{
  "optimizer": "muon_variant",
  "lr_mult_qkv": 0.7,
  "lr_mult_o": 4.0,
  "steps": 6289
}
Each number is 50 + 10 x the weight over the matrix's rms, rounded and kept within 0 to 99. Layers, rows and columns count from 0.

# layer 2 MLP down (transposed), 448x128, rms 0.159, rows 259-286, columns 0-127
52 56 67 51 37 66 40 46 69 66 51 58 56 33 67 47 59 44 52 34 53 54 46 55 48 44 62 64 58 41 53 36 51 58 57 46 69 41 39 55 55 64 60 33 54 38 56 50 49 43 33 73 45 58 61 58 66 44 43 58 51 38 56 44 56 53 51 39 59 61 39 45 43 50 26 57 59 34 37 51 68 55 41 68 64 64 39 64 49 62 32 54 48 48 51 52 58 41 36 36 46 42 46 45 43 40 57 49 42 50 61 59 42 46 60 52 43 59 45 63 41 57 57 61 56 47 52 44
70 65 36 45 72 38 62 33 52 36 47 59 71 50 49 46 50 45 55 41 47 46 52 49 59 45 49 42 50 54 48 62 53 29 38 38 40 70 42 42 67 43 51 59 41 43 46 46 49 51 46 53 40 45 67 60 60 45 42 53 33 43 46 50 49 48 51 43 41 63 61 63 39 51 49 69 49 42 50 24 42 49 39 67 38 38 43 34 42 52 38 49 50 42 60 53 45 54 48 49 57 52 50 36 49 44 35 29 59 59 52 51 26 54 48 46 62 45 48 57 56 40 44 57 39 46 53 39
52 52 47 57 40 43 50 37 58 56 54 44 65 23 47 41 53 57 53 52 33 62 48 40 40 41 51 43 46 56 50 45 57 60 50 49 50 48 59 42 58 37 46 56 48 31 34 53 67 62 40 40 40 50 51 27 41 50 47 47 57 54 46 53 33 58 50 41 51 51 46 44 54 37 61 56 43 49 52 70 23 44 51 40 47 63 55 38 40 53 65 48 44 51 40 40 66 63 60 57 57 50 42 36 49 59 41 45 42 66 67 51 46 45 50 35 34 40 39 41 72 52 53 61 61 58 52 39
60 67 37 52 47 61 35 55 67 40 48 59 45 60 46 58 53 57 43 52 54 53 65 37 53 58 43 32 49 50 40 49 32 49 82 59 65 32 53 57 53 52 49 54 47 47 47 59 63 56 66 59 67 54 49 50 53 25 49 43 60 63 58 32 69 46 61 42 58 48 58 49 41 62 46 73 56 49 55 42 72 50 48 37 59 53 46 53 49 50 37 50 44 65 58 57 44 44 51 36 66 70 39 33 57 50 48 39 51 48 46 49 46 53 54 45 29 49 54 51 46 52 46 50 49 51 27 28
43 46 63 40 54 47 54 47 50 62 52 47 68 51 38 54 47 58 73 45 44 30 42 50 38 52 53 51 41 44 62 55 46 56 41 53 49 51 58 66 71 57 30 37 39 46 54 59 47 43 29 55 52 54 57 42 37 68 40 63 73 51 53 57 57 50 74 47 38 60 34 62 67 53 55 53 45 47 68 47 54 55 52 35 61 53 56 61 38 60 48 41 46 51 47 55 48 63 64 52 51 58 55 41 62 64 52 57 33 61 48 40 57 65 46 63 33 41 51 58 40 48 57 59 42 38 47 53
53 43 38 76 37 47 50 40 48 48 47 56 48 53 58 55 55 49 62 50 50 32 59 45 75 62 36 43 56 51 48 47 34 48 64 34 65 44 59 61 46 59 57 51 44 32 42 69 47 51 63 47 55 59 47 42 46 51 52 64 62 56 45 49 60 59 47 67 53 52 61 42 42 46 61 49 61 64 49 49 53 55 45 59 47 45 30 67 51 45 36 69 51 73 52 54 62 41 71 48 52 52 56 45 49 46 53 48 46 23 41 59 46 71 37 45 30 41 30 62 55 48 68 57 39 72 53 37
52 55 52 29 45 52 47 54 50 60 43 54 40 54 52 54 72 52 51 49 57 69 77 57 55 57 52 44 54 61 55 51 45 56 51 50 64 40 44 58 48 43 35 49 33 49 53 52 37 70 67 37 55 48 63 59 53 43 33 52 39 53 42 40 46 42 53 34 34 59 53 61 56 60 65 28 40 39 37 62 44 53 72 52 59 46 45 44 62 42 52 60 34 43 52 49 71 67 43 32 39 62 43 51 53 37 66 40 42 51 43 51 53 47 51 53 51 41 49 57 40 52 53 47 39 55 45 59
34 57 61 50 65 51 53 61 49 59 49 43 49 70 48 48 37 62 53 38 46 46 58 67 49 74 42 40 61 48 32 48 58 58 31 43 64 49 48 53 52 66 36 48 63 61 51 45 62 51 50 44 55 44 45 49 47 62 60 37 64 57 47 56 53 31 44 48 50 46 56 57 28 40 49 63 48 44 39 63 36 36 30 42 55 51 48 43 68 46 51 47 66 40 61 56 57 41 45 49 50 56 37 42 34 63 59 29 56 45 59 46 43 42 52 52 55 45 53 66 28 53 59 49 46 45 62 39
50 48 41 59 52 53 53 48 22 30 63 38 35 69 65 46 58 67 55 68 57 60 55 52 47 48 44 47 57 36 56 31 53 32 27 54 55 40 50 58 64 47 44 67 49 59 51 60 61 29 39 32 47 66 39 66 38 54 29 66 58 55 34 29 74 43 59 59 53 29 57 36 48 52 60 59 46 64 64 46 50 64 52 57 55 52 62 47 48 39 40 47 61 35 52 31 51 46 52 70 48 43 47 35 40 53 55 49 64 45 55 57 63 52 68 71 51 52 55 64 44 62 39 53 64 52 50 48
41 47 68 65 47 63 52 62 49 60 44 55 56 60 41 49 52 62 31 58 43 41 50 50 45 65 47 41 54 43 61 52 44 47 46 37 48 69 56 51 47 49 46 37 57 58 50 48 63 38 41 60 65 48 54 49 35 46 68 78 43 58 35 42 51 60 64 46 48 46 56 57 45 55 49 42 51 61 57 53 46 48 37 37 42 60 54 43 48 51 52 56 34 55 62 50 52 51 51 62 53 60 52 46 41 46 52 38 52 56 41 47 61 57 60 55 53 36 52 66 49 55 55 62 50 42 33 42
41 45 43 37 45 62 44 53 55 65 30 54 43 58 39 67 54 38 61 51 60 56 39 57 44 47 31 27 58 52 44 50 31 64 53 46 55 38 55 55 58 51 45 35 55 53 32 47 61 45 49 55 30 52 58 53 40 47 54 39 58 53 24 38 32 58 40 44 37 53 60 47 50 46 54 59 51 71 52 50 42 43 54 53 58 72 52 55 59 53 52 41 44 81 39 42 36 41 49 42 40 52 52 38 26 52 43 47 33 45 34 70 47 27 46 48 34 57 54 58 44 65 46 56 30 69 38 61
78 46 50 54 55 44 45 48 64 42 42 69 47 52 57 48 53 42 49 50 44 51 29 46 54 39 50 59 45 66 54 56 43 48 62 47 70 68 46 43 53 68 65 56 54 50 52 52 40 39 64 52 60 48 55 61 50 44 50 53 42 73 45 42 51 53 49 44 47 55 60 55 41 72 38 42 45 38 60 40 58 52 49 36 47 58 53 52 38 45 59 57 61 40 39 49 49 56 61 55 44 58 43 49 33 42 45 50 42 52 52 43 58 56 54 41 51 62 49 54 30 45 39 33 68 58 45 55
61 56 41 51 40 58 45 43 34 52 37 50 49 34 56 50 47 71 48 61 49 29 54 55 38 48 60 40 53 43 50 48 60 50 49 46 41 52 60 47 52 41 51 38 54 49 61 56 35 28 48 49 29 39 37 42 52 54 28 50 44 66 52 44 39 37 47 52 40 29 69 51 56 67 60 42 71 33 48 46 42 38 47 29 39 54 49 41 74 58 59 59 52 44 34 44 52 52 42 60 50 48 57 42 46 46 50 52 47 60 70 56 41 58 38 33 52 40 55 45 48 37 65 57 66 57 51 57
58 52 45 45 53 52 53 43 53 46 38 34 46 41 49 49 42 40 54 58 70 35 39 40 53 55 40 61 48 33 57 63 43 38 50 39 56 54 46 49 34 38 50 68 42 63 47 60 47 54 40 32 48 63 62 54 40 43 44 48 51 35 73 67 28 28 38 53 44 45 37 37 40 46 45 41 45 68 60 55 56 43 61 33 81 58 47 55 42 50 44 51 55 45 65 64 50 56 50 35 28 48 53 59 55 71 49 55 37 35 59 53 69 54 67 43 53 52 63 50 55 40 57 57 54 62 48 44
52 31 55 52 67 54 54 45 41 58 53 51 45 41 54 55 59 70 49 56 58 23 43 45 54 59 31 55 47 54 23 51 32 41 48 49 31 49 41 64 41 40 55 72 36 46 61 53 57 50 59 70 40 35 46 36 63 46 42 36 53 53 52 27 43 49 57 47 47 49 54 58 41 51 59 46 45 27 47 52 45 59 50 38 50 46 59 33 73 53 58 38 56 46 45 60 36 73 51 63 63 33 58 30 50 40 43 52 47 52 59 53 52 34 35 71 50 54 40 51 42 42 50 39 47 30 29 20
54 61 56 42 55 53 54 34 58 44 50 60 47 62 56 40 38 38 52 35 44 44 49 43 52 50 50 56 42 48 52 39 47 46 64 35 45 55 43 47 65 44 42 39 55 49 55 63 35 55 43 47 60 38 39 46 48 36 51 53 49 61 33 51 43 50 47 13 60 60 40 42 49 60 43 46 47 42 56 53 57 47 43 60 38 49 52 57 45 45 47 49 64 47 43 34 39 50 52 60 37 37 49 54 63 49 57 39 58 39 32 45 49 64 60 42 35 57 44 45 55 67 41 63 61 56 55 48
57 60 50 61 62 60 35 41 57 57 61 68 69 54 52 60 65 44 42 51 47 58 44 50 49 69 38 50 45 42 52 49 44 49 44 63 44 59 54 51 54 50 45 46 53 48 52 31 47 42 52 47 57 65 40 55 52 46 55 56 66 56 36 47 55 46 59 43 53 42 43 50 58 40 51 55 48 57 46 60 56 31 39 35 54 44 61 53 47 64 50 45 37 53 50 49 29 64 50 56 53 45 43 57 47 42 63 32 42 53 48 59 63 21 61 36 52 30 44 40 66 63 46 62 44 48 39 52
74 53 38 38 50 53 59 67 83 42 36 39 43 69 42 44 56 46 54 55 60 42 40 44 59 56 37 44 48 75 51 57 50 64 44 59 54 53 66 50 39 43 51 39 63 51 40 49 46 54 54 68 40 62 41 45 39 45 50 55 38 62 63 53 57 45 58 58 54 43 48 48 45 54 50 49 41 43 48 46 54 58 51 60 46 50 47 67 67 65 38 54 60 57 46 78 32 55 48 61 54 31 53 46 41 66 51 40 60 60 39 51 53 52 36 53 57 28 42 61 62 30 55 62 53 30 60 42
59 63 49 42 56 47 46 77 64 48 57 41 52 53 47 28 40 45 64 55 53 55 84 42 66 52 66 50 52 56 45 43 47 41 50 66 53 49 48 49 54 38 60 64 48 42 46 40 39 44 44 45 48 39 50 47 51 59 42 35 41 39 54 48 65 44 52 56 57 46 48 11 32 49 49 70 62 54 58 48 44 31 47 48 47 55 54 61 53 46 56 43 43 63 49 40 54 31 74 55 64 43 35 50 44 45 68 58 43 63 53 49 48 55 65 47 42 40 41 48 70 34 62 62 48 52 76 59
53 51 43 43 66 37 47 45 36 45 35 47 60 47 59 41 44 44 44 54 54 46 32 45 60 41 27 55 39 33 61 31 35 41 41 43 42 55 32 41 39 61 48 64 38 69 50 46 44 79 67 47 49 51 55 53 46 54 38 60 42 55 65 52 42 42 47 32 49 49 50 54 58 62 56 53 52 49 43 37 37 52 59 69 50 58 60 67 55 37 43 46 51 41 40 62 43 37 48 63 73 36 57 64 41 44 62 58 55 47 51 43 61 72 55 58 41 52 54 29 58 39 59 65 48 56 43 37
50 52 49 63 55 58 66 37 45 66 50 60 25 39 46 41 54 51 36 46 28 63 67 23 50 72 70 41 59 51 38 29 51 39 37 49 49 51 60 47 53 51 62 52 40 50 34 27 53 49 44 55 51 26 64 56 43 33 51 60 59 43 58 54 31 48 48 65 43 56 32 54 59 48 62 46 62 47 53 65 32 56 55 30 42 49 31 56 52 41 65 41 59 35 46 54 46 65 57 60 35 44 44 55 55 70 42 33 37 55 49 58 66 49 54 37 58 49 49 54 58 55 60 38 47 62 47 55
67 41 52 42 54 34 46 53 54 43 44 55 32 37 53 49 43 47 45 54 37 61 40 41 46 42 53 53 51 57 49 47 46 57 49 34 59 66 54 38 60 48 39 43 40 67 61 56 48 52 69 42 42 55 38 49 46 42 54 46 61 54 52 45 69 54 32 32 60 61 41 43 63 70 47 47 48 56 52 37 40 53 58 53 46 38 40 47 64 60 52 37 34 45 56 38 42 54 57 53 70 62 52 58 57 52 53 47 43 48 52 54 58 40 39 54 46 57 44 49 46 58 51 50 66 58 41 39
43 39 47 48 56 43 37 41 55 55 50 77 40 46 49 51 47 59 46 35 63 40 55 44 64 47 48 60 62 48 49 51 55 58 44 46 48 52 50 55 56 59 44 45 54 65 46 53 32 47 62 27 52 56 40 51 51 38 58 60 47 63 45 61 36 53 61 28 72 57 50 29 38 55 55 45 54 41 57 48 53 51 39 46 57 44 54 55 48 53 57 38 42 49 43 50 40 47 56 60 47 41 39 44 53 51 60 39 61 63 46 54 76 70 67 33 37 51 61 51 59 47 61 63 42 38 59 48
31 55 39 51 37 55 56 42 40 58 55 45 65 56 52 54 54 52 45 42 38 43 47 65 32 57 35 54 49 31 54 42 53 39 43 38 40 50 60 36 43 40 40 43 43 53 48 53 46 60 36 51 44 49 65 52 58 43 49 54 45 46 47 40 43 55 49 45 53 41 41 45 33 50 68 46 68 64 58 61 58 49 55 66 60 59 41 39 23 59 36 59 61 36 51 56 62 41 41 50 52 48 61 46 58 43 49 45 45 51 48 64 56 43 42 47 38 62 43 37 29 46 56 68 48 53 47 40
61 35 42 54 39 51 34 61 42 47 51 53 43 57 50 33 54 55 71 46 47 27 42 36 54 35 42 37 56 40 63 48 22 58 36 70 50 49 67 41 60 59 48 44 65 35 51 47 41 62 57 44 46 41 55 65 56 48 47 49 59 35 58 57 42 56 55 41 41 48 40 32 55 41 51 65 40 50 38 41 59 48 43 47 32 45 60 45 43 43 52 47 56 51 46 44 42 51 77 56 51 55 58 66 39 33 34 52 49 57 39 48 45 39 37 41 50 56 61 64 39 51 52 53 58 55 38 52
38 57 63 42 37 56 52 43 30 38 57 54 51 46 37 49 62 35 64 50 56 22 56 40 56 37 44 53 60 47 52 41 70 48 46 47 48 44 60 50 51 30 42 47 38 56 66 48 50 57 67 60 57 61 58 63 57 36 43 54 52 55 71 49 51 50 26 53 57 75 19 45 58 61 32 50 40 69 44 46 59 74 55 33 72 45 57 46 52 58 54 52 50 63 50 50 63 46 51 41 45 48 55 37 38 38 32 41 53 56 41 56 65 44 57 32 67 48 60 43 44 56 47 46 47 53 50 44
55 50 53 47 63 53 58 44 59 43 42 46 54 42 56 64 52 37 53 47 57 59 40 59 78 45 67 54 38 49 47 50 28 51 50 51 45 51 47 39 55 59 42 24 60 32 42 46 33 53 54 49 53 73 52 54 36 39 47 48 37 46 49 53 64 50 59 68 54 43 47 48 42 50 43 61 48 65 36 61 50 58 37 52 43 51 67 52 68 65 48 29 57 45 63 47 64 56 49 38 44 52 46 44 41 66 36 40 34 58 54 34 44 37 44 58 52 56 54 51 45 36 51 37 45 49 62 66
51 60 53 44 39 56 49 59 49 57 42 36 46 50 50 62 45 66 57 47 51 39 46 50 47 54 40 62 53 31 54 69 48 53 41 52 37 47 59 48 54 41 34 65 56 48 53 52 38 55 42 60 50 33 54 48 55 59 40 47 40 63 63 67 39 53 54 49 24 40 52 49 60 59 44 37 73 55 37 41 57 49 60 66 68 53 49 43 46 57 31 48 38 43 46 46 62 47 44 43 34 43 53 54 38 41 63 39 68 51 50 49 39 55 40 57 62 30 56 52 54 36 54 65 43 41 41 62
# layer 2 MLP up, 448x128, rms 0.297, rows 260-286, columns 0-127
41 57 56 50 48 44 49 41 47 44 46 44 55 60 52 50 47 20 48 36 49 63 59 52 41 48 42 55 44 51 37 54 52 41 44 40 57 43 48 53 53 56 63 65 46 55 39 36 61 48 43 44 43 45 64 49 54 57 50 51 52 50 33 39 64 42 41 67 50 65 41 49 32 59 38 53 53 46 51 39 55 47 57 45 55 58 46 57 54 51 48 55 62 49 57 64 48 42 37 53 53 56 59 40 51 46 31 43 61 56 58 55 30 60 44 40 42 59 35 72 36 36 44 56 36 25 42 35
33 47 47 49 44 53 51 59 59 60 58 42 50 32 59 55 61 52 49 43 51 60 43 35 35 31 50 53 39 65 59 52 64 56 46 61 27 59 59 54 58 57 56 73 56 49 67 59 57 38 43 55 55 46 48 42 49 54 55 27 61 48 31 38 36 56 41 59 56 53 58 26 56 33 64 55 42 52 44 52 29 57 39 55 44 37 50 29 51 39 62 48 53 59 39 39 52 37 47 55 49 53 39 48 47 47 54 58 50 77 60 56 57 51 60 54 49 54 56 43 58 43 54 49 51 43 56 45
46 48 53 46 52 58 47 42 47 50 46 50 41 56 51 44 37 46 56 45 49 65 48 64 67 67 67 53 40 48 58 46 44 55 35 41 33 55 46 57 46 30 46 42 45 56 65 64 57 45 51 62 43 32 57 33 47 63 47 46 62 34 60 74 53 36 52 55 58 56 37 60 56 45 57 49 46 60 37 49 66 55 37 29 42 46 46 37 53 58 46 57 35 55 43 28 49 40 49 40 53 44 67 54 54 35 31 45 73 43 55 75 39 57 46 41 61 36 55 32 70 48 52 70 47 55 51 63
63 55 50 47 46 61 52 41 41 52 46 29 40 40 69 44 38 34 70 43 55 53 40 47 33 44 40 55 46 57 58 42 45 40 45 41 48 56 61 72 47 34 46 60 53 48 52 53 59 36 55 47 68 36 64 56 52 59 48 47 52 74 58 34 46 51 71 56 72 37 49 42 74 41 60 65 46 43 60 49 45 63 49 36 58 64 48 32 44 43 36 32 48 44 57 52 49 67 47 42 54 55 55 33 54 54 49 58 43 32 53 36 62 45 65 59 59 50 49 45 41 52 36 47 49 32 34 42
29 46 45 38 60 38 60 58 37 45 54 52 46 52 51 60 43 33 45 54 50 50 43 53 54 58 55 53 55 50 70 46 48 40 43 64 57 48 30 38 47 53 51 77 75 40 63 50 46 53 33 43 43 26 30 54 63 46 63 45 40 58 49 61 54 45 42 60 57 50 58 71 52 56 65 40 49 51 51 39 41 57 43 45 50 44 38 58 53 49 38 36 45 62 45 46 50 67 45 63 61 56 75 45 48 56 64 48 70 47 52 49 53 51 41 38 29 69 49 61 42 41 52 49 40 56 38 49
57 60 55 39 42 66 43 42 59 52 43 55 57 49 44 41 49 44 40 18 49 53 50 45 46 42 43 62 54 58 65 62 57 37 58 67 59 48 73 48 39 65 55 41 50 60 44 50 50 48 63 38 59 51 61 43 55 51 44 37 50 41 38 38 44 39 49 54 40 51 46 53 57 51 52 34 30 59 52 52 45 53 54 64 57 50 60 48 62 52 42 67 37 52 46 56 68 73 58 61 58 34 38 48 48 55 52 69 65 53 26 45 50 62 72 52 66 50 46 50 55 58 46 46 51 46 40 49
70 60 52 38 42 42 37 62 56 39 59 37 53 44 54 54 59 66 65 63 73 61 38 56 39 58 43 60 52 43 77 42 51 53 41 56 30 43 41 30 61 37 43 59 66 42 57 67 42 35 64 53 47 44 45 58 61 53 58 40 51 51 48 45 32 48 45 42 54 66 59 52 51 50 51 37 50 30 61 55 63 51 57 48 68 63 53 52 26 49 55 53 38 47 55 30 32 53 57 58 61 52 73 65 53 47 35 47 53 50 47 39 56 50 53 50 52 55 51 59 66 38 51 55 57 58 55 48
67 58 63 63 49 41 55 38 44 36 57 70 44 62 61 46 50 44 57 37 62 74 58 44 48 67 48 54 48 37 35 30 65 60 35 75 55 59 55 41 55 30 43 59 53 57 29 28 34 44 47 53 62 55 33 57 56 51 59 63 44 33 37 60 70 34 50 69 45 44 46 47 42 30 57 47 40 52 54 45 47 56 41 43 50 33 49 45 42 41 57 47 27 41 42 59 46 42 36 66 54 38 49 52 54 43 65 60 34 41 66 61 60 58 53 66 34 66 46 54 58 80 54 57 67 64 56 44
59 42 68 43 45 75 43 57 45 50 42 51 64 45 53 56 45 62 44 50 41 55 56 52 54 60 33 53 55 46 65 46 38 38 44 59 54 49 39 45 64 49 58 50 49 60 52 35 62 44 62 60 48 56 49 38 43 56 61 58 53 63 39 53 53 55 60 50 50 66 43 51 40 47 60 45 66 45 51 51 60 45 46 53 53 55 49 31 34 39 49 42 37 66 63 54 48 54 50 59 55 49 63 53 51 39 58 61 54 54 42 33 58 34 41 48 48 61 44 58 55 42 40 70 49 52 43 49
47 59 43 62 56 42 62 30 53 54 52 42 41 39 56 62 63 61 34 48 60 60 58 45 46 62 27 56 57 80 64 45 39 52 56 46 45 45 30 54 49 57 56 61 53 45 57 44 72 43 50 38 45 49 32 33 63 48 63 53 56 49 49 72 56 65 50 51 40 34 44 53 63 52 58 44 48 53 74 29 48 39 42 60 44 53 66 73 60 52 67 48 60 34 48 57 54 54 40 54 44 46 58 63 75 51 52 48 56 49 49 44 51 54 34 71 63 72 43 53 60 55 36 57 54 49 49 56
49 53 41 59 59 61 54 61 56 57 57 51 38 51 45 50 31 36 47 54 56 51 48 70 31 53 38 42 55 68 49 45 41 60 72 51 59 35 57 49 75 54 40 43 54 62 49 35 46 50 46 43 59 54 47 61 66 62 57 72 41 54 42 45 60 44 28 47 35 45 55 41 35 65 41 38 66 48 48 27 43 72 33 46 51 31 57 47 57 37 48 51 51 40 75 66 50 56 54 43 48 63 35 66 47 60 55 61 56 30 38 34 50 60 48 49 54 58 53 51 41 48 41 44 59 48 46 64
47 35 62 45 37 56 36 40 36 66 51 43 62 55 47 58 55 44 57 56 63 45 48 60 49 49 47 50 52 50 45 48 50 62 48 49 45 45 42 38 51 38 59 40 57 56 42 60 44 39 61 43 26 42 46 42 42 48 46 42 50 52 34 47 50 35 67 56 66 47 59 65 34 55 45 37 59 56 61 52 51 56 66 43 49 63 31 55 51 59 49 53 50 60 52 45 49 45 65 64 75 44 50 60 50 37 48 46 52 45 64 49 62 59 37 64 57 56 47 61 40 50 69 61 55 57 59 61
62 48 46 55 31 50 41 54 59 58 52 43 46 60 59 36 44 31 44 63 65 42 42 52 58 36 59 63 51 64 58 46 43 39 49 47 61 46 55 44 48 47 32 58 52 59 48 32 55 51 38 43 53 33 51 52 55 50 65 60 58 59 67 37 59 65 68 66 40 40 44 39 58 41 50 44 39 61 55 42 59 41 60 52 52 63 73 50 66 51 32 61 48 47 47 43 53 59 60 47 47 51 48 61 57 61 57 43 57 53 47 35 42 50 40 41 51 22 56 45 57 40 65 69 37 47 61 58
69 62 67 74 50 56 34 38 53 45 49 74 50 53 43 54 43 46 70 36 46 46 45 62 57 34 54 67 50 59 49 55 48 46 54 39 45 49 74 42 62 37 63 58 58 65 56 48 49 35 22 45 35 54 56 60 66 57 55 51 58 68 53 52 67 42 49 67 42 53 55 35 39 41 50 46 58 56 35 44 55 61 47 44 37 26 61 44 54 49 36 54 52 64 63 45 44 48 49 43 37 66 47 47 38 61 49 48 52 61 27 38 42 68 59 60 64 47 33 52 58 62 75 60 52 52 36 57
53 62 43 36 51 45 49 43 51 54 62 47 54 64 49 64 40 36 48 46 48 46 66 59 34 56 38 44 45 46 48 56 55 63 50 48 52 29 53 38 48 35 56 62 48 51 48 47 58 54 40 51 42 42 54 55 31 61 44 51 58 52 52 46 56 61 64 45 43 52 43 37 46 65 63 51 51 42 51 39 59 41 54 54 57 47 45 25 60 66 48 38 53 62 48 39 47 52 63 43 61 47 35 60 48 49 66 62 52 50 45 47 35 32 44 50 49 42 37 59 41 51 63 40 52 48 49 49
42 60 59 56 49 43 47 57 55 55 42 49 41 52 57 68 43 44 40 68 48 50 80 60 36 55 62 47 50 51 56 46 40 45 48 51 44 52 55 45 58 55 78 38 39 46 49 31 62 47 60 56 45 59 51 33 40 52 47 60 53 49 35 57 35 76 50 50 46 41 45 63 61 36 60 54 49 50 47 54 46 47 26 29 57 55 41 66 51 52 32 36 35 46 50 48 41 65 47 49 65 52 56 52 47 37 45 48 38 56 52 32 45 42 47 47 59 52 29 52 56 61 66 41 48 49 31 55
52 63 71 38 50 51 48 42 30 40 55 46 54 36 48 36 42 51 45 50 47 61 52 58 48 64 49 43 45 40 64 55 55 48 65 56 38 49 45 61 47 48 59 46 50 46 31 74 49 34 45 53 25 45 44 44 48 60 46 43 47 60 62 58 42 53 54 47 50 51 67 51 59 41 48 38 53 56 47 57 34 66 47 43 58 63 47 29 43 41 45 55 53 51 70 52 54 55 60 40 48 55 70 65 50 44 37 48 34 47 55 53 42 51 56 36 46 53 39 56 56 42 71 60 45 57 53 51
67 52 47 54 63 44 42 49 41 46 51 64 50 56 61 48 57 56 56 50 59 62 47 43 62 44 69 33 52 50 47 49 42 63 73 56 54 57 40 56 32 46 61 40 64 55 54 31 56 57 48 68 26 32 45 48 59 53 33 46 60 42 51 50 48 54 44 51 60 50 52 54 40 41 58 53 63 60 50 72 60 52 50 46 34 49 52 56 41 67 62 66 27 48 50 39 47 57 50 41 60 40 43 36 66 41 54 53 35 74 33 53 40 51 53 49 43 44 26 45 47 32 66 55 62 33 48 57
32 58 51 33 63 47 59 52 37 47 52 65 39 44 38 45 38 32 36 40 44 44 45 36 59 38 48 39 56 54 57 55 68 24 48 63 23 48 42 33 31 55 61 52 58 49 31 43 66 59 53 34 35 65 56 43 30 51 37 67 36 38 53 51 30 68 53 43 58 42 52 56 46 52 50 45 57 41 50 48 51 61 41 67 54 53 52 51 71 37 59 40 45 53 47 49 40 53 42 60 47 39 40 58 48 39 45 61 55 44 42 36 79 30 41 39 36 53 50 52 42 56 44 50 47 64 57 64
55 57 48 58 42 43 64 51 57 37 38 58 38 45 46 46 58 59 38 46 47 50 73 34 36 76 50 41 55 65 51 68 49 44 46 60 41 45 36 49 47 55 57 64 54 50 49 37 60 49 71 48 39 47 80 55 62 52 70 29 75 67 50 52 40 50 39 71 59 54 41 57 64 53 58 44 59 49 48 43 62 53 47 61 49 48 38 61 60 65 37 38 58 47 59 61 47 55 47 44 31 51 47 72 75 42 48 61 56 66 65 38 63 38 47 41 48 37 43 60 54 47 39 52 55 53 46 52
53 51 41 53 35 45 40 58 41 46 47 66 60 39 42 50 60 40 45 54 52 61 42 45 50 58 44 63 66 64 36 51 39 57 55 52 38 46 54 51 39 60 34 58 48 52 41 49 57 43 61 43 41 49 49 45 43 60 49 37 47 52 53 47 66 54 55 46 39 47 48 31 64 71 28 50 23 42 40 62 47 43 71 43 53 55 57 50 52 52 45 46 43 42 69 64 48 53 55 42 57 71 54 57 48 53 39 67 42 43 60 39 56 47 43 42 50 55 38 58 41 36 37 47 44 62 46 41
54 50 57 65 46 46 48 50 58 66 66 44 45 45 48 49 62 54 54 44 51 66 50 49 38 41 63 55 50 54 37 44 49 47 59 38 57 44 49 62 34 42 48 49 61 73 29 58 51 48 47 50 30 62 37 45 56 46 42 46 38 57 51 52 56 50 53 44 51 73 56 34 22 57 55 45 42 36 62 59 43 56 37 45 61 27 56 44 59 56 43 51 52 65 48 27 49 47 39 63 33 47 48 58 54 60 58 54 58 56 48 43 48 55 41 46 57 54 63 42 46 56 72 60 50 46 61 52
50 44 45 45 40 43 48 61 42 43 42 68 20 46 49 60 38 57 52 60 42 59 51 46 48 48 38 50 44 59 41 63 67 68 56 62 45 43 62 66 35 48 41 71 43 38 60 59 58 64 67 34 60 38 45 48 52 54 45 49 64 37 53 28 42 48 44 62 68 42 61 45 55 67 61 47 42 36 52 48 35 57 46 56 60 41 34 38 44 59 36 56 48 47 52 46 46 60 40 40 38 48 41 58 60 48 61 61 41 59 46 61 53 53 58 54 70 37 47 37 57 48 55 55 49 44 56 44
51 57 41 50 54 50 50 43 35 63 46 46 29 61 48 49 57 38 64 38 55 23 72 55 41 55 64 54 60 70 55 60 48 51 67 71 56 44 64 50 73 53 42 42 73 60 50 28 62 47 38 26 47 52 48 63 55 57 71 44 46 66 74 62 54 57 33 56 42 38 62 58 51 41 54 71 65 67 23 35 47 33 50 60 54 47 51 52 37 43 51 57 48 26 52 45 38 40 71 44 53 49 43 73 47 42 59 49 51 58 50 36 40 62 41 58 42 63 57 48 45 51 38 64 43 53 30 45
48 45 59 39 35 52 54 43 45 44 60 40 45 41 56 61 44 57 43 40 48 59 42 71 56 47 45 72 63 48 56 66 48 51 40 51 58 57 53 56 44 62 45 63 51 56 42 52 45 39 49 56 46 63 49 46 34 68 42 59 46 62 59 36 53 57 46 50 43 48 53 48 21 48 55 51 44 57 52 41 58 55 51 60 62 34 52 53 48 33 60 54 45 38 67 56 28 65 51 49 22 46 50 40 65 38 44 58 71 62 57 60 53 36 55 73 30 50 45 47 54 55 44 62 48 38 58 59
60 38 55 44 41 41 35 53 44 39 50 59 51 60 51 35 55 39 30 41 54 44 49 56 62 34 49 36 36 64 54 49 47 44 62 44 66 53 45 46 50 34 51 42 59 47 62 44 35 57 52 33 67 63 56 47 37 60 55 52 51 62 48 53 54 56 37 65 64 47 52 62 61 51 58 41 61 57 40 41 51 52 32 49 46 41 48 45 50 46 57 46 44 62 57 53 63 47 53 41 42 49 54 27 51 45 46 54 44 42 70 37 51 38 29 46 50 55 49 64 66 36 61 18 58 38 76 55
50 47 59 52 35 51 48 44 63 46 39 52 54 52 65 41 67 62 49 41 50 42 34 59 43 49 44 60 44 65 40 46 37 53 49 52 37 42 40 43 52 60 50 45 45 47 53 42 52 41 51 62 48 50 60 44 47 54 47 52 41 37 39 56 44 62 55 53 37 57 65 53 46 52 63 57 46 60 59 36 49 57 38 46 67 38 51 37 54 55 53 55 47 57 46 65 53 57 68 43 62 45 45 52 62 58 49 47 55 55 43 62 28 48 37 51 56 62 40 50 45 60 57 50 43 70 56 67